Weights of a small transformer language model: RMSNorm before each block, 5243 steps.
Each number is 128 + 24 x the weight over the matrix's rms, rounded and kept within 0 to 255. Layers, rows and columns count from 0.

# layer 3 MLP up, 384x128, rms 0.14, rows 172-198, columns 0-127
[[108 149 138 104 146 134  89 136 126 125 150 146 163 109 134 109 138 122 147 125  88 158 132 115 139 165  95 156 119 103  91 117 122 113 130 176 186  96 116 127 113 123  86 128 122 122  86 115 154 148 136 159  91 115 146 144 183 134  87 172 137 142 159 100 143 118 116 108 141 168 102 141 112 128 166 145 119 121 124 140 153 113 135 170 127 121 121 124 132 121  97 149 105 157 134 157 130 124 141 113 133 104 119 115 102 171 115 155 103 141 102 144 114 130  85 145 132 132 124 106 128  88 151 162 160 134 136 151]
 [116 144 126 102 142 144 102  94  95 139 165 155 120 173 136  77 126 137 143 161 120 159 103 127 126 110 122 122 131 129  93 141 128 127 138 111 176 136 130 115 116 109 101 113 142 122 120 104 106 144 135 120 146 116 118 141 116 153 151 100 134 107 113  95 101 144 149 135 162 140 132 118 129 128 144 141 167 102 113 128 140 154 155 122 119 164 112 164  96 138 117 116 109 130 131 187 142 100  94 123 154 147 116 102 116 155 166 158 128 137 156 116 134 120 119 131  96 122 129 104 130 124 120 121 113 106 122 127]
 [117 110 137 152 128 107  98 106 125 144 168 133 153 121 129 111  97 131 154 141 125 130 117 134 104 135 108 145 119 146 110 143 106 152 128 158 147 125  91 149 146 131 136 152 127 142 102 106  83 126 139 136 118 117 120 118 118 130 131 106 135  72 135 129 130 171  99  97 137 111 120  74 138 139 136 134 168 131 108 124 132 118 170  99 135 139 134 180 116 143 135 118 137 133 112 144  88 113 103 109 129 139  88 132 119 120 141 135 162 117 130 116 111 132 107 155 130 163 168 147 125 107 116 120  89  93 164 129]
 [101 120 117 135 152 156 127 127 133 132 145 123 117 116 106  92 144 158 130 158 134 140 124 112 124  73 138 161 144  91  77 133 108 107 125 144  89  90 122  69  85 122 145 156 121  77 135 104 173 128 166 135 128 147 121 133 126 161  83 146  89 117  97 144 133 140 106 143 133 137  92 136 115 133 142  94 117 140 126  93 130 138 117 172  97 162 113 104 133 136 127 116 146 118 105 145 117 133 120 126 128 155 113  96 143  84 100 132 120 123 143 110 148  74 104 113 165  94 124 104 115 126 126 150 179 114 107 146]
 [121  88 112  82 158  96 145  86 146 144 130 106 161 175 120  91 100 172 114 138 130 191 166 163  67 139  77 128 169 172 122 116 131 146 121  84 102 119 130 141 112 120 136 122  98 119 149 109 132 163 142  73 151 138 156 134 168 125 137 111 122 149 107 118 122  88 162 110 103 150 114 151 146 121 172 148 152 109 123 115  91 111 112  90 144 156 104 105 128 128 119 157 107 154 154 140 111 123 141 165 121 132 131  83 182 127 140 139  91 143 166 102 128 115 130 135 129  90 128 137 148 112 165 187  93 137 144 126]
 [133 152 127 129 166 134 134 103 147 123 129 155 131 107 116 112 131 204  95 163 160 148 134  99 131 146  65 119 129 133 112 145 117 145 117  86 105 109 135 114 145  83 145 115 117 102 120 157 106 169 144 102 153  99 122 161 153 123 123 102 160 168 132  95 126 122 145 124 131 125  66 167 112 160 121 143 129 117 137 154 157  85  95 135 153 108  96 139  85 140  90 139 100 177 103 135 118 130 134 145 115 154 141  98 103  83 139 153 108  89 198 119 177  96 134 109 140 128 119 141 147  90 153 129 140 134 110  99]
 [189 168 146 126 172 142 126 118  77 157 141 149 129 119 120  55  94 138 131 174 149 149 137  82 141 137 120 144  86 126 108 152 125 132 111  97 125 137 141 143 111 132 141  87 127 141 141 146 135 138 156 138 138  65  85 163 104 125  90 107 147 123 133 124 100 115 106 109 143 136 145 129 107  99 177 105 120 105 102  98 134 118 129 176  90 151  87 170 106 148 130 166 127 176 132 149 133 117 128  89 152 125 135 136 107 158 133 125 155 101 149 124 129  83 132 124 129 129 164 123 131  74 152 134  97  92 150 150]
 [105 132 119 128 130 139 117 104 110 125 124 129 120 141 177  90 152 131 146 134 208 151 140 186 145  95 111  93 156 130 140 145 111 136 107 103 141 101 104 106 131 149 131 102 110 120 114 141  89 119 147 137 143 105 113 148 116 128 132  95 157 149 109 134  86 139 120 105 159 139 120 139 112 162 134 142 118 177 122  97 110 118 148 134 110 138  63 122  90 114 135  93  77 147 124 145  95 142  76 175 133 130 136 103 157 124 112 115  82 145 160 114 137 102 134 102 142 110 119 135 102 124 153 165 143 122 134 127]
 [132 122  94 101 104 116  88 134 100 116 148 132 130 145 127 105 119 102 125 103 135 119  97 147 140 134 146 147  91 152 139 122 149  85 139 117 142 144 140  96 115 100  93 157 138 112 122 114 139 124 131 134 149 118 125 140  92 125 131 118 124 109 138 114 136 144 162 132 118 110 150 100 151 130 174 163 147 111  94  99 120 121 113 140 128 158 139 135  75 151 130 117 107 137 145 149 114 130 124 119 112 115 151  98 143 126 151 167 114 106 128  95 127 120 128 127  96  96 111 131 125 103 165 137 141  97 184 140]
 [131 130 138 121  97 164 110 104 116 136 162 149 138  80 129 121 156 129 127 114 153 127 139 151 180 131 117 155 132 163 109 128 122 103 120 146 150 148 122 140 131 123 113 183 136  74 128 114 109 117 157 122 127  63 109 170 120 171  57 113 105  68 138 130 142 170 142 129 119 148  71 146 130 119 164 151 115 110  57 135 111  91 167  98 125 149 110 136  82 104 107 149 122 108 126 145 107 146 155 114 127 110 129 103 118 133 173 143 102 114 136 106 112 115 156 125 124 112 155 161 125 109 119 114 160  58 165 161]
 [123 119 117 141 157 143  83 103  77 158 164 156 139 131 140 138 129 124 131 117 166 148 135 137 130 158 143 172 145 113 109 104 169 117 129 133 101 146 144 158 125 134 138 125 136 105 127 147 140 127 127  78 132 148 126 135 137 122 127 139 122 145 117 136 137 152 135 144 128 151 109 125 151 139  93 107 140 113 126  76 126 127 144 128 129 135 162 114 102 124 133 112 116 118 150 181 147 135 127 153 141 117 119 163 108 106 162 109 150 139 174  99 159  98 103  97 124 144 172 145 153 165 140 120 118 117 132 132]
 [125 127 132 115 165  98 149 119 139 132 169 119 119 132 125 148 134 132 114 152 136 160 140 127 143 123 130 142 103 123 112 128 101 118 137  98 125 120 121 127 104 141  86 149 124 102  94 147 142 134 135 125 177 117 122 126 125 122 139 124 123 128 144 131 125 170 128 138 147 115 133  61  98 166 151 152 195 110 126  99 125 107 118 146 132 118 117 165 127 145 117 170 104 141 130 135 149  95 117 139 150 111 123 135 146 149 140 152 126 122 135 141 103 141 134 115 125 145 112 153 133 107 107  96 120 145 162 163]
 [ 95 134 116 125 144 126 140 138 139 156 137 147 112 102  94 135 121 169 114 114 129 132 119 127  85  87 129 149 129  66  90 167 148 127 160 134 101  98 119 113  70 174 104 165 109 138  99 109 118  84 150 149 133 116  96 140 105 126 137 100 123  97 156  95 146 210 129 104 109 116 141  99 175 134 134 135 140 162 120  99 109 123 134 145 107 110 103 124 103 128 102 109 116 126 106 177 117 108 119 137 146 100 127 134 141 141  91 134 109 110 120 178 143  97 124 122  99 117 122 125 133 147 152 170 138 134 154 136]
 [132 146  79 148 155 142 110 107  96 191 153 112 130 125 109 119 123 167 104 124 165 129  44 165  88 118 115 144 148 109 127 155 138 102 158 121 161 167 146 138  64 107 117 140  90 126 111 115 113 115 110 134 131 138 109 156 118 144 145 124  98 127 112 135 106 145 148 105 145 121 128 130 130 133 166 162 146 112 172 105 158 123 151 130 135 128 119 127 135 115 129 124 127 155 114 154  85 144 137 119 176  84 102 146 122 154 108 144 143 166 134 142 132 138 101 153 119 131 134 102 151 128 127 153 149  88 137 120]
 [127 167 109 143 129 122 146  97 124 148 161 150 152 150 122  88 137 141 131 187 159 155  87 142 116 132  90 109 144  89 128 107 132 152 152 117 197 126 107 136 101 129 116  96  94  84  98 101 156 133 161 146 150 150 125 144 131 138 155 113 123 120 162 118 136 156 127 102 142 130 122 125 150 154 104 117 128 112 129  79 120 135 119 126 169 159  97 123 123 124 109 120  99 132 127 149  81 134 100 140 160 107 142 154 135 102 149 134 116 152 138 155 104  82  96 136 125 111 118 121 125 136 104 132  88 142 102 120]
 [ 75 107  76 149 133 137 116  95 120 119 149 165 132 108 170  98 156 128 158 131 133 147 122 178 109 128  99 145 116  93 113 111 125 136 169 137 101 139 153 125 138  94  94 111 108 131 134 162 133 158 153 139 110 133 102 141 182 181 159 156 101 145 113  91 117 105 103 121 143 108 136 132 155 127 154 111 159 131 104  57 139 180 170 209 169 155 113 129  76 146 108 104 110 136 107 164  92  77 116 127 119  88 132 115 151 173 131 178  85 160 187 148 162 124 143 102 110 111 141 147 115 164 162 101 172 145 118 131]
 [151 129 110 112 138 140  93 101 107 111 133 175 108 124 104 121 108  99 149 131 137 136  97 126 136 158 113 134 104 141  88 133 141 117 123 127 138 114 136 144 121  98 103 103 113 148 115 139 154 123 149 103 153 137 134 147 115 135  93 142 117 140 128  94 113 144 131  64 107 129 124 144 143 141 153 153 127 101  57 108 141 147 116 153 132 141 150 128 113  93 125  65 118 159 146 135  99 105 112  95 106 148 127 124 153 169 131 123 104 110 125 121 110 151 152 105 121 103  87 133 128 151 126 134 145  95 136 167]
 [136 126  95 137 139 170 126 137 108 123 123 140 130 132 127 129  98 106 120 134 114 125  95 122 128 128 147 113 116 128 121 141 151 109 109 169 127  90 133 111 111 135 118 144 106  88 141 120 121 120 120 147 143 133 111 104  96 178 122 171 136 111 152 136 113 121 116 124 117 132 138 121 154 163 112 148 116  77 148  82 105  82 116 115 180 173  76 123 111 178 145 114 127 153 104 136  78 105 117 142 116 144 159 123 136 124 141 135 132 150 138 125 112 132 133 111 141 147 114 122 121 120 139  92 125 122 111 110]
 [193 143 131 115 155 153 119  92 105 117 134 147 187 138 127 110 113 159 131 143 166 157  64 128 150 151 109 145 115 113 116 141 133 149 105 142 180 126 176 139 117  88 124  83 152  78 127 127 148 161 132 154 214 134 116 139 150 111 122  97 167 133 178 123 116 177 142 122 176 113 109  80 179 164 145 104 147 110  86  99 134  83 127 133 119 123 121 106  93 146 128  88  77 146 152 125 102 153  90 123 153 121 177 117 143 111 174 143  84 111 137 112 154 120 120 124 107 112 133 122 128 147 156 143 162 115 131 144]
 [124 151  50 157 175 145 142 115 149 161 131 120 153 180  97  77 157 130 132 146 165 173 148 133 102 154 152 147 140 141 100 129 146  94 133 120 138 119 148 118  83 134 114 137 129 121 132  70 119 157 100 119 104 130 116 153  96 128 102  90 141 154 120  82 111 151 166 132 124 167 148 168 117  84 135 170 150 154 140 114 107 123 145 134 111 137 114  96 115 152 150  85 108  91 132 154 127 109 101 146 132 131 136 173 105 115  79 130  74 141 132 121 122 128 156 157  94 177 150  83 113  96 109 147  67 130 156 171]
 [127 127 144 135 118 141 150 128 130  81 157 143 116 155 119 116 142 155 130 153 117 138  90 127 145 139 120 163 137 121 106 138 137  96 118 121 127 135 161 104 133 128 150 159 118  79 102  90 175 153 146 129 114 127 120 126 151 118  83 134 151 113 111 128  72 152 104  99 112 142 129 148 165 144 110 115 117 131 122  76 148 135 111 110 137 117 115 157 130 126 130 173 141 123  96 139  95 134 132 123 119 125 142 134 172 107 128 110 117 161 109 183 135 121 106 117 119  94 131 142 134 151 117 108 129 152  89 127]
 [157 125 129 139  95 119 115 106 152 148 147 143 126 130 149 105 139 130 127 159 185 132  72 121 139 151 109 150 186 132 112 159 128 140  97  78 118 129 128 109 150  72 159 104 140 123  89 113 150 149 129 135 151 146 107 139  89 147 121 100 157 120 114  85 106 121 139 117 112 150 132 119 121 161 152 111 151 125 109 153 107 128  70 139 208 130 132 156 127 149 126 110 145 140 105 132  93  85 122 156 126 134 134 116 158 148 157 140 114 163 172 143  96 104  87  82 151 156  97 158 167  99 101 149 146  83 126 122]
 [ 71 128  54 147 151 122 112 116  63 166 124 152 128 118  87 114 145 160 147 137 150 191 144 118  74 141 125 184 154  95 125 172 134  92 128 159 110 107 161 100  79 121 116 107 100  68 115  97  74 143 111 152 174 138  88 130 108 116 117  99 158 139 100  81  80 141 176 112 137 117  79 129 148  89 142 149 124 166 138 143  90  98 130 119  89 156 118 186  87 183 148 124 142 103 132 150  63 109  92 132 107  98 127 142 168 148 138 143 127 147 159 112 191 140 158 150 132 141 140 133 119 158 118 164 101 133 159 133]
 [126 100 142  85 153 152  72 127 123 175 109 138 107 157 133 141 138 110 133 151 140 149 118  85 117  96  98 135 128 161  62 161 192 173  78  99  87 110 127 127 145 128 120 155 109  87  87 116 139  97 113 138 141 118  96 142 119 120 102 103 124 147  66 122 135 133 164 114 125 109 156  94 123 157 191 170 111 108  85  76 101 128 114 118 129 158 112 132 133 120 124 161 123 159 154 131 132 112 109  85 147 147 108 156 132 176 137 116  95 137 130 113  88 104  83 118 159 119  95 141 142 104 144 180 129  73 138 160]
 [119 126 116 156 123 133 118  96 125 156 146  90 113 152 101  77 126 129 151 166 128 154 155 156 125 109 117 156 138 182 135 159 121 117 121 149 150 138 151 123 129 136 146 109 171 149 138 100 119 154 131 116  91  94 119 126 119 143 109  79 119 155 120 100 126 117 162 119 102 129 115  96 167 173  92 131 164  91 143 100 138 107 118 119 141 147 110 139  86 104 140 155 117 119  96 132 122 120 170  80 157 104 133 109 126 175 158 140 105 111 152  97 114 105 131 159 122 131 132 100  98 111 125 107 114 139 115  96]
 [141 139  95 107 167 157 150 106 127 160 151 132 152  97 142 122 135 108  88  96 171 124 184 144 155  75 119 124 104 129 112 168 113 172 149 159 115 162 113  75  79 105 132 105 100 110  85  81 121 140 123 114 127  92 112 173 129 187 127 128 179 159 110 107 137 138 108 147 125 118 113 125 147 107 160 103 147 144  65 135 188 125 135 121 187 126 101 138  96 143 123 111 102 115  83 143 146 136 106 124 119 138 133 117 133 140 163 138 121 112 153 147 103 159  97 105 143 122 140 143  72 138 131 123 123  82 155 179]
 [ 69 161 121 132 142 128 131 138 147 143 178 156 160  81  98  76 134 171 111 161 113 178  98  91 142  81  98 161 126 129  92 162 128 163 122 120 120 136 141 134 102  99 115 136 126  84 119 134  93 128 126 100 170 153 148 159 125 160 122 160 136 102 112 135 148 142 121 136 124  97 103  88 145 106 167 109  83 106 137 131 136 128 132 103 150 164 139 111  87 129 125 129  85 125  95 139 165 119 150 132 106 122  98 104 128 129 143 145 150 114 183 102  70 112  92 149 121 157 133  83 113 102 135 151 131 117 136 141]]
# layer 3 MLP down (transposed), 384x128, rms 0.133, rows 172-198, columns 0-127
[[ 99 133 110 121 133 145 117 130 149 117 123  99 142 150 135 162 107 130 174 143 122 158 132 112 116 151  94 165 116 139  67 129 119 105 136 158 170  77 116 184 124  97 128 106 112 143  86 177 155  91 115 138 121 162 152 117 147 129 137 101 107 138 110 124 152 145 114 163 102 143 125 147  72 139  99 143  76 134  96 144  87 120 131 105 156 138 113 154 140 131 116 106 157 155 144 168 133 145 116 133 116 164 148 101 155  71 142 127 176 113 124 113  98 101 101 113 113 108 108 134 105 121 131 119 178 149 156 102]
 [121 126 103 132 162 141 132 120 140 136 138 130 121 125 162 143 138 175 129 135 161 172  95 109 139 144 140 146 118 104 159 164 130 134 153  73 129 112 107 137  98 124 152 115  99 149 132  96 106  73 167 137 157 108 126 134 115 138 138 110 167 124 119 107 121 102 144 132 116 137 145 126 109 135 142 104 134 138 145 146 155 123 128 122 150 144 117 107 124 103 113 142 130 120 109 154 148 100 110  75 127 123 151 132 135 140 132 147 110 136 111 130 134  94 125 114 137 136 156 128 168 154 125 136 140 131  95 120]
 [134 119 151 105 147 108 133 118 150 138 143 107 135 139 142 119 107 114  88 113  99 141 102 146 122 149 140 114 122 123 128 120 132 113 147 126 116 142 131 110 152 153 116 111 139 131 148 150 132 134 133 144 120 138 108 105 136  95 126 158 163 138 112 124 153 106 130 143 116 116  89 142 138 125  99 107 120 146 115 160 137 157  99 136 110 110 141 120 126 109 121 116 125 167 154 126 121 169 134 151 115  88 139 130  80 105 128 113  91 130 107  92 100 139  88 122 132 157  99 102 128 107 184 131 119 143 134 101]
 [136 116 127 167 127 130 127 163 135  98 139 119 112  97  88 149 144 143 144 142 119 131 145 109 151 110 101 203 164 151  83  94 110 142 132 114 108 121  98 104 121 119 120 152 145  67 106 101 116  92 129 145 112 139 135  95 111 156  90 127 145 128 106 150 155 123  91 149 119 143 117 150 131 148 134 110 167 138 111 102  79 161 143 154 137 111 154  79 134 166 136 139 176 120 111 162 151 139 140 131  69 154 139 117 126  98 121 108 157 103 146 115 140 115  89 158 143 145 135 116  87 137 104 118 121 130 108 115]
 [138  94  84 123 141 124 159 129 117 143  87 116 129 116 134 113 167 132 128 114 138 122 165 116  95 172 115 103 127 161 100  90 164 137 115 164 149 137 113 148 117 141 159 122 128 111 102 183 129 173 148  95 127 168 175 142 142 164  83  92 150 148 112 164 130 132  86 146 125 110 130 120 127 135 107  88 126 119 147 127  95 122 117  95 110 112 143  92 167 147 125  83  93 147 136  98 142 123 148 124  99 114 115  96 168 136 127  80 130  73 158 101 178  92 116 113 129  97 124 112 110 132 111  98 110 107 156 103]
 [133 136 143 152 125 136 148 141 140 117  82 129 163 114 147 141 166 160 106 154 103 146 159 106 103 133 154 144 137 130  98  95 129 126 107 137 158  86 137 163 124  81 182 143 116 148 115 197 130 149 104 112 129 119 162 210 133 127 110 111 135 191 121 146 138 108 112  91 128 160  88 154 122 156 110 121 111 130 144 137 153 143 116 105 147  95 128 117 137 116  99 135 143 146 147 144 147  77 154 124 112 118 160  98 148  87  85 109 124 109 120 158 115 145 107 112 146 151 102 140 102 144 108 116 131 104 140 104]
 [136 122 131 137 168 127 140 125 128 137  89 146  91 140 133 130 132 119 125  96 127 139 115 143  89 123  86 113 106 121 141 100 135 127 108 115  88 101 141 134 138 142 183 115 134 173 111 103 165 142 107 180  74 152 105 138 117 152 151 136 115 193 111 142 136 123 133 136 130 110 124  80 111  90 162 105 160 117 135 157 125 103 134 139 117  95 119 148 117  93 147 111 171 112 161 123 134 137 149 123 153 146  96 134 107 125 104 136 142  65 152 171  97 101 141 142 104 117 139  97 121 103 109 108 103 125 135 117]
 [137 134 161 163 175 100  96 157 134 124  89 120 137  82 138 116 147 126  81 145 109 124 117 116 126 131 157 137 138 121 135 117 130 137 112 167 103  87 115 137 131 132 111 123 136 132  72 166 117 107 110 148 136  94 107  76 159 145 131 159 143 145 139 132 121 131  63 110 116 113 107 138 101 124 123 106 156 155 158 119 115 118 130 141 109 119 132  99 142  92 123 111 133 104 148 149 124 173 105 137 110 108 118 144 141 115 107  91 143 138 138 144 155 142 137 105 144 166 145 149 117 141 133 127 129 130 139 155]
 [119 155  85 116 134 149 133 140 114 141 120 146 104  91 126 164 158 134 136  98 153 103 142 151 140 115 148 135 121 169  95 115 140 138 107 157 126 144 133 129 151 164 149 112 145  75 125 136 123  77 123 130 134 122 151 110 156 111 104 113 122 124 138 113 143 117 121  97 115 146 132 132 158 148 154 151 139 133 120 134 120 122 137 162 140 160 151 139 145 182 130 113  58 123 136  89 122 164 109 131 123 117 120 109 137 154 122 113 132 101 157 127 153 117 137 127 120 117 143 139 100 110 158 142 101 151 101 141]
 [ 79 130 118 135 130 173 101 133 182 160 120 132  94  98 142 182 136 128 148  71 130 151 102 122 133 114 138 146 118 153  99 110 108  85 127 175 151  90 128 132 160 152 117 169 134 105 118 150 144  82 123 137 130 125 162 171 148 126 133 123  62 128  90 165 143 104 153 132 117 106 145 124 160 127 150 131 128 150  92  96 119 140 130 107  78 121 100 204 155 138 135 149 122 156 164 127 112 174 163 121 122 164 154 129 100 141 103 105 123 115 106 102 112 117 142 137  90 101 152 116 110 125 130 168 162 115 137  98]
 [136 126 117 155 154 105 118 132  68 139 177 125 135 120 128 157 119 135 152 106 152  93 104 141 117 184 125  93 148  74 131 138 150 129 107 130 143 117 185 141 144 127 140 127 126  93 123 144 116 134 129 123 137 141 131 146 132 134 127 145  98 128 118 138 163 108 124 119 114 127  99 132 121 139 138 125 124 153 122 129  99 130 127 138 191 114 154 131  93 122 195 114 118 117 181 110 123 153 109 142 155 109 140 148 109 126 132  86 136 132 116 137 121 118 111 106 111 137 139 127 150 148 110 126 148 141 102 145]
 [ 93 136 132 103 124 113 138 159 160 134 130 110 129 108 138 174 131  86 142 118 126 110 137 101 129 126 121 119 107 152 105  68 156 107 139 138 103 122 149 113 137 140  90 124 124 134 132 141 108 135 129 121  83 155  97 116 142 126 153 166 135 114 157 158 133 144 113 125 132  93 141 151 117 133 116  85 134 131 119 134  92 119 128 124 110 116 130 128 124 137 130 146 120 125 162 131 111 124 121 101 157 142 128 113 120 130 122 127 125 119 106 112 123 164 151 162 120 148 159 137  85  91 113 147 136 121 135 115]
 [103 111 113 125 164 119 140 146 105 141 122  88 102 100  66 127 106 147 149  81 133 121 129 114 123 128 122 124 135 114 122 128 131 112 138 145 120 104 147 129  91 118  98 111  99 144 108 120 114  80  87 181 122 131 115 135 103 111 144 133 137 123 127 113 140 117 155 134  68 109 150 159 163 144  98 113 169 127 173 115 100 157 117 143 164 120 150  89 107 168 112 109 113 142  75 159 123 130 141 143 122 130 109 126 144 159 100 118 160  64 156 165 103  87 124 107 161 152 157 119 128 115 141 150 152 139 170 123]
 [141 139 106 162 163 199 134 110 131 105 126 105 151 114 113 149 133 150 125 107 146 120 155 123 149 122 134  95 152 175 119 128 133 170 116 119 139 127 142 119 112 120 120 142 108 129 153 123 153 146 105 131 135  91 115 134 104 108 121 149  79 135 124 154 132 118 127 117 141 104 123  78 142 118 130  96  75  85 155 137 134  89 125 178  80 109 119  79 137 127 104 127 151 132 118 126 127 149 176 162 111 129 166 153 150 137 132 112 135 104 111 117 140 152 103 138 118 175 114 112 115 136 129 124 126 138 105 117]
 [145 122 111 123 156 155 122 131 101  93 105  88 145 136 122 134 139 146 117 137 159 156 138 113  82 146 162 110 141 107 142 104 131 108 134 158 165 143 108 160 161 158 127 142 103 134 161 145 140 138 116 152 114 143 179  87  97 167 120 178 121 143 120 133 136 116 129 129 114 102 150 114 165  95 120 103 135  76 129 113 131 148 109 125 130 107 113 107 119 160 172 111  91 159 152 103 143 137 115 129  80 101 156 121 138 116 138 120 108 114 156 125 110 130 125 134 140 125  85 138 106 122 138 122 130 160  89  95]
 [156 105  73 109 130 104 142 129 109 151 153 127  88 136 126  82 190  92 144 107 163 140 135 116 155 136 108 151 167 135  97 156 110 110 166 122 115 151 140  99 125 160 115 111 130 159 123 146 142 100 159 131 138 122 122 142 115 143 140 172 147 106 159  94 138 118  61 136 154  90 149 195 141  88 167  77 137 122 137 117 149 106 180 115 191 170  88 119 118 158  68 116 129 147  89 138 100 129  97 106 135 121 111 127 113 146  96 142 131 132 159 152 102 128 154  73  87 149 124 139  91 150 112 134 117 133  73 125]
 [139 132  87  93 115 163 144 131 113 112 113 132  89  79 136 103 154 102 127 136 146 117 150 108 142  98 125 153 119 146 124 108 138 144 109  98  99 134 115 134 133 110 157  99 129 149 159 128 142  97 135  73 114 142 133 148  87  88 118 138  87 142 112  94 111 134  92 133 127 107 143 191 146 101 134 122 142 124 145 151 129 152 138 159 107 153 156 139 169 134 147 112 100 158 120 135 102 126  89  79 117 139 156  98 168 138 131 134 108 161 114 114 112 153 151  89  95 150  68 115 115 137 106 171 109 122  80 139]
 [125  92 128 144 111 125 108 156 134 124 119 132 163 114 122 122  95 132 112  88 119 122 119 110 155 120  84 141 106 166 149 149 111 122 133 137 121 131 121 147 153  99 114 130  84 122 144 142 129  91 109 127 126 130 133 104 146 115  75 117 134 164 133 118 146 137 147 133 109 117 148 119 183 121 159 155 116 108 166 101 127 129 118 146 153 168  97 109 144 169 176 108 137 125 120  94 136 148 150 148 122 134 134 120 115 111 110 104 134  98 151 120 143 100 149  95 127 120 111 129 121 110 151 108 126 136 107 128]
 [135 187 148 130 157 173 163 201 101  90 125 118 164 134 115 183 127 123 132 185  92 127 107 137 124 126 158 121 115  99 114  79  66 121 113 133 173 123 179 156  99 117 151 128 139 103 144 184 143  86 106 157 132 131 153 119 106 156 134 159 142 175 157 129 130 127 101 112 135 157 122 116 146 145 139 121 151 119 138 112 136 104 137  98 139 138 112 158 139 102  97 125  93  92 185 133 122 157 134 116 118  89 161 119 147 134 126 101 129 114 103 137 137 149 127 113 107  89 127 117 137 140 150 111 168  68 116 147]
 [142 115  94 163 171 109 115 183 105 156 116 123 139 110 100 113 152 137 149 150 126 120 118 112 134 121 134 136 142 114  85 126 175  70 126 164  92 122 133 125 123 139 128 114 134 124 143  87 113 159  81 129 133 148 125  86 116 171 114  99 162 107 115 147 109 141 140 125  78 133 149 117 131  88 111 142 151 172 151 110 122 122 167 142 116 136 181 110 121 149 166  92 159  81 139 119 112 115 134 153  95 150 152 138  98 128  93 132 104 117 134 114 170 137 169 103 111 167 173 105 148 126 141 143 133 144 152 161]
 [139 110 142 113 103 129 116 143 120  90 132  91 139 131 128 158 119 144 131 122 117 108 139 106 155 139 146 151 123 138 118 109 122 102 132 137 135 100 112 164 105 124 117 147 148  81 126  99 123 125 138 155 159 145 151  89 134 154 109 127 120 140 104 167 146 138  91 151 142 104 176 118 147 122 131 131 168 120 132 116 129 114 117  98 119 127 104 124 152 150 162 130 143 140 132 125 147 128 163 142 141 152 194 154 118  76 101 124 111  96 150 148 146 127 113 145 158 105 146 129  98 125 146 131 139 149 123  94]
 [160 126 167 173 109 128 100 120  97 105 110 106  78 125 133 119 122 136 117 137 162  76 134 137 122 158 142 156 176 120 151 131  82  96 123 122 146 124 150 126 143 116 156 154 125 120  95 131 177 112  55 142 142  89 126 120 152 103 125 107  98 160 113 126 127 109 115 155 157 135 127 173 108 112 133 123 105 167 130 134 131 146 163 120 142 106 153 112 155 123 168 145 172 144 116  94 142 134 174 143 116 147 117 109 139 131 132 127 126 131 135 186 131 119 168 122 171 147 122 147  99  86  88 137 133 158 129 133]
 [137 100 124 128 127 102 135 172  96 164  93 174 118  78 107 132 142 134 154 152 147 128 115 118  74 150 110 135 123 117 113 106 119  86 104 141  65  60 148  80 136 108 120  72 135 133 138 123 121 132  91 124 130 113 153  58 110 114 121 140 177 113 114 105 115 164 126 146 107 100 108 115 125  87  97  88 135 192 186 118 116 103 125 115 133 144 173 123 136 139 162 117 141 102 145 104  91 104 140 134  62  88 155 149 144  97  82 134 123  96 124 115 162 120 151 113 157 143 122 139 122 152 127 110 105 111 158 116]
 [108 126 155 123 115 126 117 136  54 146 101 140 128 108 160 158  85 122 104 141 109  73 101 144 109 124 141 136 138 203 110 159 131 149 137 171 127 145 125 103 132 129 207  97 104 123 125 127 152 120  81 174 169 110  88 153 132 125 182  99 139 126  92 142 119  88 158 147  99 117 117 128 127 109 169 130 117 164 165 103  95 152 150 119 170 151 134 131 153 153 169 125 142 121 104 116 153 130 154 102 131 161 101 158 171 102 139 177 116 140 124 160 143  74 148  93 165  87 126 157 128 125 134 151  94 119 155 111]
 [124 106 112 145 149 134 133 149  99  89 121 108 129 140 100  82 116 120 132  95 136 148 154 137 101 128 128  88 129 138 175 170 134 143 143 133 162 133 156 144 158 136 149 155 119 112 187 133 142 116 104 132 124 118 149 121 119  97 109 118 137 189 144  98 145 110 173 126 121 134  94  90 164 144 137  83 108  70 135 113 166 110 108 136 146 163 153 137 134 133  97 102 141 110  75 119 135 154 145 127 108 105  88 131 140 147 147 120 104  99 112 114 137 134 169 137 134 141 122 121 124 114 130 126 115 147 122 141]
 [142 132 113 173 174 100 111 127 119 155 117 106 142  80 123 128  87 128  64  95 153  98 163 151 112 148 134 125 136 137 124 168 119 141 145 151 153 133  79 130 131 123 124 147 111 121 109 139 108 137 125  82 102  98 106 137 106 145  90 130 167 150 132 135 143 128 137 130 148 118  90 164 124  98 111 111 191 155 111 151 143  97 212 123 153 107 146 117 145 133  98 153 107 144  87 132 151 177 131 130  88 165 176 126 106 133 155 177 121 102 149 160 141 167 112 113 156 144 155 159 102 163 112 146 134 112 163 152]
 [150 104 184 122 130 120 132 147 155 137 129 141 175 134 124 102 120 146 129 123 108 141 169 106 114 122 113 138 160 130  90 154 149 118 105 122 121 142 160 119 107  82 145 160 141 128 146 111 115 146 111 117 111 113 164 115  91 141 100 164 193  64 128 174 134 129 146 135 147 147 114 189 143 116 120  87 101  74 124 169 108 116 139 165 139 152 145 100 115 147 149  99 103 138 128 141 145 134 136 143 113 159 128 123 148 125 145 135 115  89  96 112  96 115 144 165 175 162 115 114  83 132  90 136 157 105 133 114]]